config.toml
attn_scale = 0.125
init_std_qkv = 0.0273
init_std_o = 0.00498
optimizer = "soap_variant"
lr = 0.00385
weight_decay = 0.073
schedule = "wsd"
decay_fraction = 0.72
dataset = "wikipedia_en"
Each number is 500 + 50 x the weight over its row's rms, rounded and kept within 0 to 999. Layers, rows and columns count from 0. Numbers have three digits each. The size before them is the row's rms in percent of the matrix's.

# layer 3 MLP up, 1024x256, rms 0.108, rows 884-909, columns 0-127
096:618468418491513481481476417515474526515462425496455541410451641462580441501419426457435456471507502499567402494487491518503499612542446407474529490521541534456474588427587544423452564433485487531455501593517512489501397449442559580410474546504543445529466452477502430444514451521513564452510603560528478518543504510499527553465500557469514450519481436504501522482516529417469533481435
100:406530517501486440549505385414570487462547507570542540602586501473491503555490432516480491487480382461401500531466496442490504393543593500529500456391509515485497510440541469481504467414573463460602592500578523472496588446449487501478442578474540428454475596444566563522489509548552493545501518576444487545374534493550469477487482475467483450529531525549525541478512441497516546488492
122:407397565421528540520588630500555475539480503481515478544501552578569561544474439475592468517465567504400502439427458531530502487487513510538421557527512558485525619502418474527517499508491535551441496518503433483545482542420477499446549453509488564523573531576568494488485488468483499508521540434463412577499490440487465518515526475493396439527505575655485517420510523547501473515544
104:498509522519479471502530464551476453501492480437476496522571547586486449461521427591481513398652611472510593501420502538568424521460534593554366452554463500542490520503463422468569550515463523497490396418574362595501475540371423417571497612438447542538557561509556507452460480529453460475506443481510513548508479488486495491517501594574546490454468487487486469505519513512453390508528
094:432524564519480613537439483533476496508620528511580442486499447535509444479515505519476541454419526416584523402468553503489547510516473438521538539579479612573479528451427493505551558514525591600560417524501545507549512512532477518482522478510505463463400442529525570459423457585493521503552469448596538456497517590481458502591537545531525382464511461467502495524492484525608425435465
098:467508497553525437539553497471499477519501411451491496618553542556480445466538471562441526484487515469517543628526508562528487387595481512476460545437583605465564455435470525513471471457556466565521483512432512459459497538504477434515496461600525512504459540497537560440520497568585564455525465484475487515566572395531565476510556524471564484510480505462514427513508548535408604491547
110:545535499499530454499435540481451502547485459525541482579414450493482588432457421455515525483432520452467441520478407518542521635518503523467407589529507491457543529516408400542484464512444513450483500544489549389457426480499466450524501577512616468499583443500532544465439505556529492449515458602554524446505393516498420493464461536539513606590480503582440586496465568493492579466468
106:468464495529497561470495471394487490575513430536501476527553571517539560321440447501557557441442596459375503555533412471564470594367491488515512528486495467484557494488560473564519527454554570507521434492444460482478435481556498519527513532536600473436413556483486498399497486548546512512550520453544510457631453569475510466497518508592579539557534398426450490590478523551467504442570
106:581522457507453526532451522494496481468523546568409495464506449524536481462509473441508480507468416465528462542417514408522420477463528530512419516510480462462475438506527503550466458536530558558487529457435491534494545530566512432474491574518580439516490490614476558471471473457483508469469512464590423495560561508539541440518485477531472416591520536519489603448499532498482497510395
099:535562472533458429545436439450487502541597474547546556518443534482425546520441491493482504519582625507503500526576518474497489507490521456505422453558501510532475466555427471606422419500577499484551519535502381427558449528548562546456529450478429452490491468497495494468576510473473452471544695414574465498513414545493520432455497560478505619469556539377500543473511403479467438471465
092:402510481479472430507493489493538360523549479541435570571534552538542524569502599516530501568476566467522569451438512576496529575572540432482539515454522569491497584493423476478419463548484500483578459486427478422463614406581510474443403461471469466460438581577544485483329465514535510488490452485486422444471477502421457466562508442529456467539527427561510625422507523530456497553501
099:477504516487461457431575486563438510515447455560463502480587549508398581489494422490427591473536508520522552588369556482470556508460560557457550550531496515379388546425540436519492483544519517600519522536484461539509513517510545551562484491603506492525436558450428565467490434468536508480539519422467380488420564470467531502427527479461530508595613399526503576502496552467472541511533
096:522484461551491495448534534511522444474502556541461407460485507655473561460558508476447471503482559573484415455469499498486581463550589561508591489601475586450576616417483494526394415573569555548517434513551506521441521547519529526529478528574615481536451448517493462551499462405436419507569480575563472572565463502456538572537484381544536419573560540555531550449499459603491524493467
102:487532378414529471564523458519490508532548524494470582450478588471564505494510476444535517515522459488555467506480466498483501519430553471491540463528375582492509471484502486596498473450503510505464497495426522427557451633489442513500484447437450549373469465525481466494536557535420456422468457475529498445485576487443534453514510471471502491540608537562462503527566612506466498460575
099:526498411576518443410523563489501510533562569507471487504570463544420471355549467479478541490478551471547473510363431601503423424479479508480485556534413535542507544458461549492519528525621574482548608588423505467409488534534526401512480577525571459515615428446514537450578508540469527570570532568550511497425508548497510485472467500496600435543460501542456583534488413542511560546529
102:543407578518566515517443419403466444486543540534551497531497523560512440502452478499460543607497563556469483538451499553496476512425461481439450573572524474413529498508547550474535498529631504544463455486586444428591466443456490485535587467525473469522548447521551417531545532458489539552593499413554426469479439411421556532442502489526569469436541646488492547439397453431417423534592
099:480461492535514506416617536467494488458534448482533559527396476508487507523494509466522514529480526519496529546456458522510462507492572516502485579558482538567401547522443543505574441593543464495515552482552548467458470465574510469542451504431464436544540504472489506583514526514428518484478449444569439489522510426598419462508400533527533518541473534550487510485490510459512548566475
104:442485474551504410485511518470568493500476416579458482529460509441523524669551424424459549430523358613479560466542419489517595586521424548436409506521519459509534560500484504531562508462445531486525507544507536553548467467455461624500515472519521534437446492457526527484468438448495537563395523405484539539502420486491491433457506488476475461405487504510579485483521502533558539479522
093:541553575509463517500571475470454490507421486530470541476512501534498441485472479490393471494505442528510497464509478495472570564466500472479479549477448495477460541552510530539447428540599496378458524461459478453416479500535437505485469442468452482621495495443510526505482412532520510464449567508521471568459581476499382460483439488554370540446434487528529556513544537638473524451431
098:435395428546501519529434475576430492425499528460507533553479564471629450424485608452519613483510465491429535421456446524540527558510486477509538465525438479506507587471413575559552535501570503571454467506556512522401503560486555565504522489472547538480512420442520542524538545477479492568427524369392487451557423467408474499517446453500595490485407508570545458460440521451509441474466
095:517464538544425545481466511575475526440510544537523449437473488552383535510496510401476585496576408497518469470477458563520483524526505482511502540495593501566466561504508431465461472542470474417468507448528500581383513496534567512490518526481473526544452486509478659648537394467506477501524488370521453452459477471494469488536531483511546454528608531538459464442394498439544553393489
098:565453479394466408551566517533621542491498480388480479563547476502481475456483430417520590489490526560539538517526429548546565441465503564554493536447535515532550499481511447393438457568410488475440472499589517517401564616477492548481420563566478520327502499594541569430541493523519458485523474533532417479382482560510535444524550452509552414476489558476472488468538472474450508510459
104:576517518539498485546530557460469513426511598443453473464533464496566454488528543548427534460464563581463506466543501490471452510449533543459485487473525586489603477429458437497508619468470534451499595433556524429465415501478414502586479495544420539512511504562422574513498433489495538471454510494506456501526537449499498549448452372533541588539525561571595458424478487494605473559543
097:603542526435549467419516365496567488434589456538619597600408485477520486460561434458432535526381485533508484404492460382480451523564480518539450501482498480387449588509529519435531538451449497497496561468495539513497561474600487536504461490506489568467518555528496531540539504480564484417510486516535484520540594524586514455490460439487508439511535411480405549498545487444425597517452
093:528549563503496477435474504561589507481455418503501514491524611472564520464466482605420492517453452430438532461526509517497497465401524550483518462517446530459420554476546513511498449481446512357470447475564519511470646468598417503544480521532482524597515473534495462507484405497544528537475551424519490484501431494475457473510500431539544465542499586442517533529546500477501455527502
094:511553565525439491476528558437498448459400494508462512488455506421497505553482556402529537487389501464462520478536621504528514488414488447503518524578597475524528573529461517570454497471560537360482480555468445530442532480463577531495440518464445454524442561471519527475515499500456453539524557426485503483439547458547434488536528579504479409399612539591502518548476531447550523526427
# layer 3 MLP down (transposed), 1024x256, rms 0.104, rows 884-908, columns 0-127
105:383503520445434520439491538520583500463572568357558419488395538550552467526531549582519534511518477537512503482519501474509437329518492480578585522508497577573516449582545508548527432490531399542526583474506557528515461544474520438483478445489487642555514578466484540504545535506436535524460522394460499530524507533483515381527639451514445539473596468461505550485497514568495469619506
094:457414470477466493458545533546616569595553489478473486385434431494457453431480573459495418501573410527447443473483452469521523439457468469526543493586514532394545548497529492540483543531529482514411566507488435500473473539553529442503454477533549507538445401459537466455475621465548496455515461551527535520487465598480508531603485438573524525497411466407536613546505502414523495471529
116:581479515458451547450512472535425497573577491497527490463531472432596429474574599528517552491478527506413572430425498512528489569431497607463529465615510501496500494510554511603464512490479552556503568487553463486507502448540434527460422573508472455354623437416460412494550479523532550372405542526519460510478541484495513492530560549502563508563560549530457496501533557569471523498426
102:490489522551626547486542470489529555509529495528495468468553469466473572484477490411491479552496444477485474499554477582405532320469396490558481462416414488441494525472581614489461437500540466484585542527562490372597503497486401544470487442581473549493454409527542466519534551509533512468414447537489556543394431480515440526511397393503499563517493418554459561424502453440450505534502
096:523527488339541507471509609513461503459439558527486486516514434554551513408509551439513439480515516602495471553441488512532496452430467468497405561405484465551535465485590535481475500523357501554419515475491510490466628454512520402569496468434516448471469536437448470458613550507415550575416526512537521530582512499655558528478557534513481537486391551470451530512516480387539505565491
108:501458527456530492459498501528509464486496539426524528508518546554486433445561471486468438414419533472562503508428436493452523452514523440461553519494447594453528441523519414413456451542456399550353498552534533516522478616514510483479396483512525435606444579453577628550528397512481615482406500446438549469455543434472511472536602486477534559514520416475524407533520497606458601542583
115:507577485481489597507541472507393492506529527489553579582446533408525516501537459407608531541452451526532433557476493549488566500522468400540539502569444498597476465445433490506508481428430407534493523464449571500432500517562485517542550514513477422466588583596549572458384466454490436530495461486506494500574512486438402450497616441473478558520521462525506427529490456465479561564479
112:551579462530531565514425496508581521520493496487548500406476542614436563495500425498510479432452617450483496443438489530530569553448435502487622461487436481533556528520481537540478447480510506505421544480424518511485417527556578492517495410476483467506504487542478480419463562494498545600497593537485452423459484511581474476574449475482517511517589479503564464521367502495470509439469
111:488491519523583394511551506442558487539503555458460550499543450549378484430464490421601541493537548503550515464568540439617432483477506548470500491482550458554475483532487424525507533406505442493547553456567463568460540505462551536566499526448515585476584523492527480538438423514481585471492518422558574515469574521572436432564450461437562601537503565506443468466517435552505548521477
106:463462559489495456553503595442481459501610490572505404407444500475467544470497504518612504521531494571604435527557554530387465418473514478469502532555517548529508594480446543465528459517535489490391491482497459448608487555450481542482512579497473427536534570431483443449545477441423421572503517434566451508571547507459561417436460568548461509440493553540522489441470443478479506544512
091:504526498519400526469561424529497574461567511411468456448474477481502512559520481498563448456553446379533473506643483357525459514460449515518413481494579483521560419457612528554471563496596490527455490471504494590489377539434478518476523464480507537484524468461407551505514550430441512463522482563495588503613523463546502461494579488456466510450462525470462515587524490431489483553445
104:480531594501409504459513520503465432466480585482380467636519518512494495509471490533456393540587497549451500503443443505377567446438453450537484525461530558486511574542500483468480407598545471483436479579520584449548416432521458570457532458475483568582506536511507521555523512534516534510499496455573621474516571484524464565491645468496448533418505427457523496475599527483480465464500
097:492447581465505501652444498472483551565463527576561612476576432351484463510504482523521576542567440385508611485485522471502494533516474475571377501445523414550449426534566524515603572506463509532510536473513537549545489439542504524442513453454401514556493588497531639564564537567531584539425572415461460473519536542569477490492518550514489553416563466453499485484560522403548531481478
098:538388537538590548514438444514498516579517522486556576529538510457492464492470485485459455463544545488507529518483491534579416492499497581501570436567520529442531562545399438509526415589556536469479500511514510588515509419522525548542474440511513488520451484385439553482484505542542589503484464474572576450532593497536512510517452414546499504458449418482462671538486509527504474500515
098:553598476518383588566559613471422544449536557426502513539543386456514504541569555552546393432506515524492517546588498522475481480509547455491606518535518538481531425390426508431443446475564479532624483488458593502526506459511506516472539452494513504520524496548560494534544529513444530474453481497378512522432425540495542577475567447459522434448476449570481520525447551472445477536522
117:478470482455539421503431507421530522521424543517431501535488546540522493488504405478528494613552530615611546509501387501535527563471510446509554562494440523403416500521472506498512562508537503424552413457446489493496525445522496375552519407566468501618513439504570443601467493494537524498510502487554455461515495461459474562503573487484539564515513526485531517506450496559521478495512
090:398580413484489496558487550472473480452471512469595544529506383453513490493492422501477480440543495563565498646581434519420486446561552588567486591550509434495480532531533488623490544501540426526466472528508478510496498483482471458394402495516355385600467572482496419527427425510510474571527505459566525541509524534510500534527575522428643504467534439409424509528587462428478465541463
107:527500424640478454420556529549545518503503487469507507507408565403520474575538539504528478569522464548506541552499469521554503484375412388470476522513481543508558506428496514511501502544493507480458526446444552535554470546405469477549475469506487497622455467468511513542541461459530487537481572557462618512621542528549570554521490402498546467518469420485447541544490567369448571485541
097:580486470463419589515463476583515562499511440449521593481501468516457484482525459430514501471491597426486456467495518463466559574462472480449447511459516487591545583436470487506426595544542426426482493466503537530470482569519387446419366496573514549487441517525535449590480483409455526587482517506503515478481421494552534391474506581419420545461517552519527512506441505484447469576554
096:496531416604434475431440520424523575459449512496587537530529374616498399536528544563474527538568463547524444572594483536547512445523551518418486429476544436564576466514528459505433503469540540501509562448464481537547517553477484471535544413513488492474534576465561523564478459544517533460432500544589556508451554523605505494504503566549495586431470504482403632504536522512468547595483
099:466499468541506593453544495445585487543459444495490515574551461504576503492426428623468453482469525598508544444495600409505560453478501557420484498427498495514526562535458549466499475432551505483492491594455542458551549458556461460435405505535423502413503473474441350437458530526493470470500527659452559567516535448426487486474443522511504537559394447497505515523606541510387464501474
093:482550469482571571521465543569433442474493571490493433522538497488458595552491442582523524465468583511534459532569560508505383541599454528464453462524489529459493510536614474480489473475517587446503535420441475475517537504565533447541460558552484501546602512505489555542471447515566541535407480564470451480529472514485599466480535458511522471391551454522605505457501528543454513530486
098:534523466533574501549517456467493636500513459445588464450524458484491527496408563482553454544525458499591495532544511560555476417569531527472519517596544464551373426400471443528507467515443469512497524536502609535464543483598519498458515503451405462487487559486617460437584454552471581477478556440393461515444402532518513491542572576478522521452504493403558498507541455451505525537513
095:475552447578468499455435593497483496539405508447421518513550543474473518453441617520459537475479501491551426485479553430470582353416465481447510420531504506536513563508486461482479565466472541410388508540478461464501519445503621434587533587485421472429414479582500434477538472407448530609498462597518564482445485533502488504519477499525553526517566448453552518474519494527418435456472
098:506511486544524550495500604475435537555534506492536513475442460436448418510515537478566497508480453539544495459531565463545465472633440486529534488470510415435550493503516482505446579481541498516554514468444454497460480487415470558556559454567525537440481509482546585484602554440439494475441462537495476496467551493572556529527484540520471522505513511500479459375505473526503468457463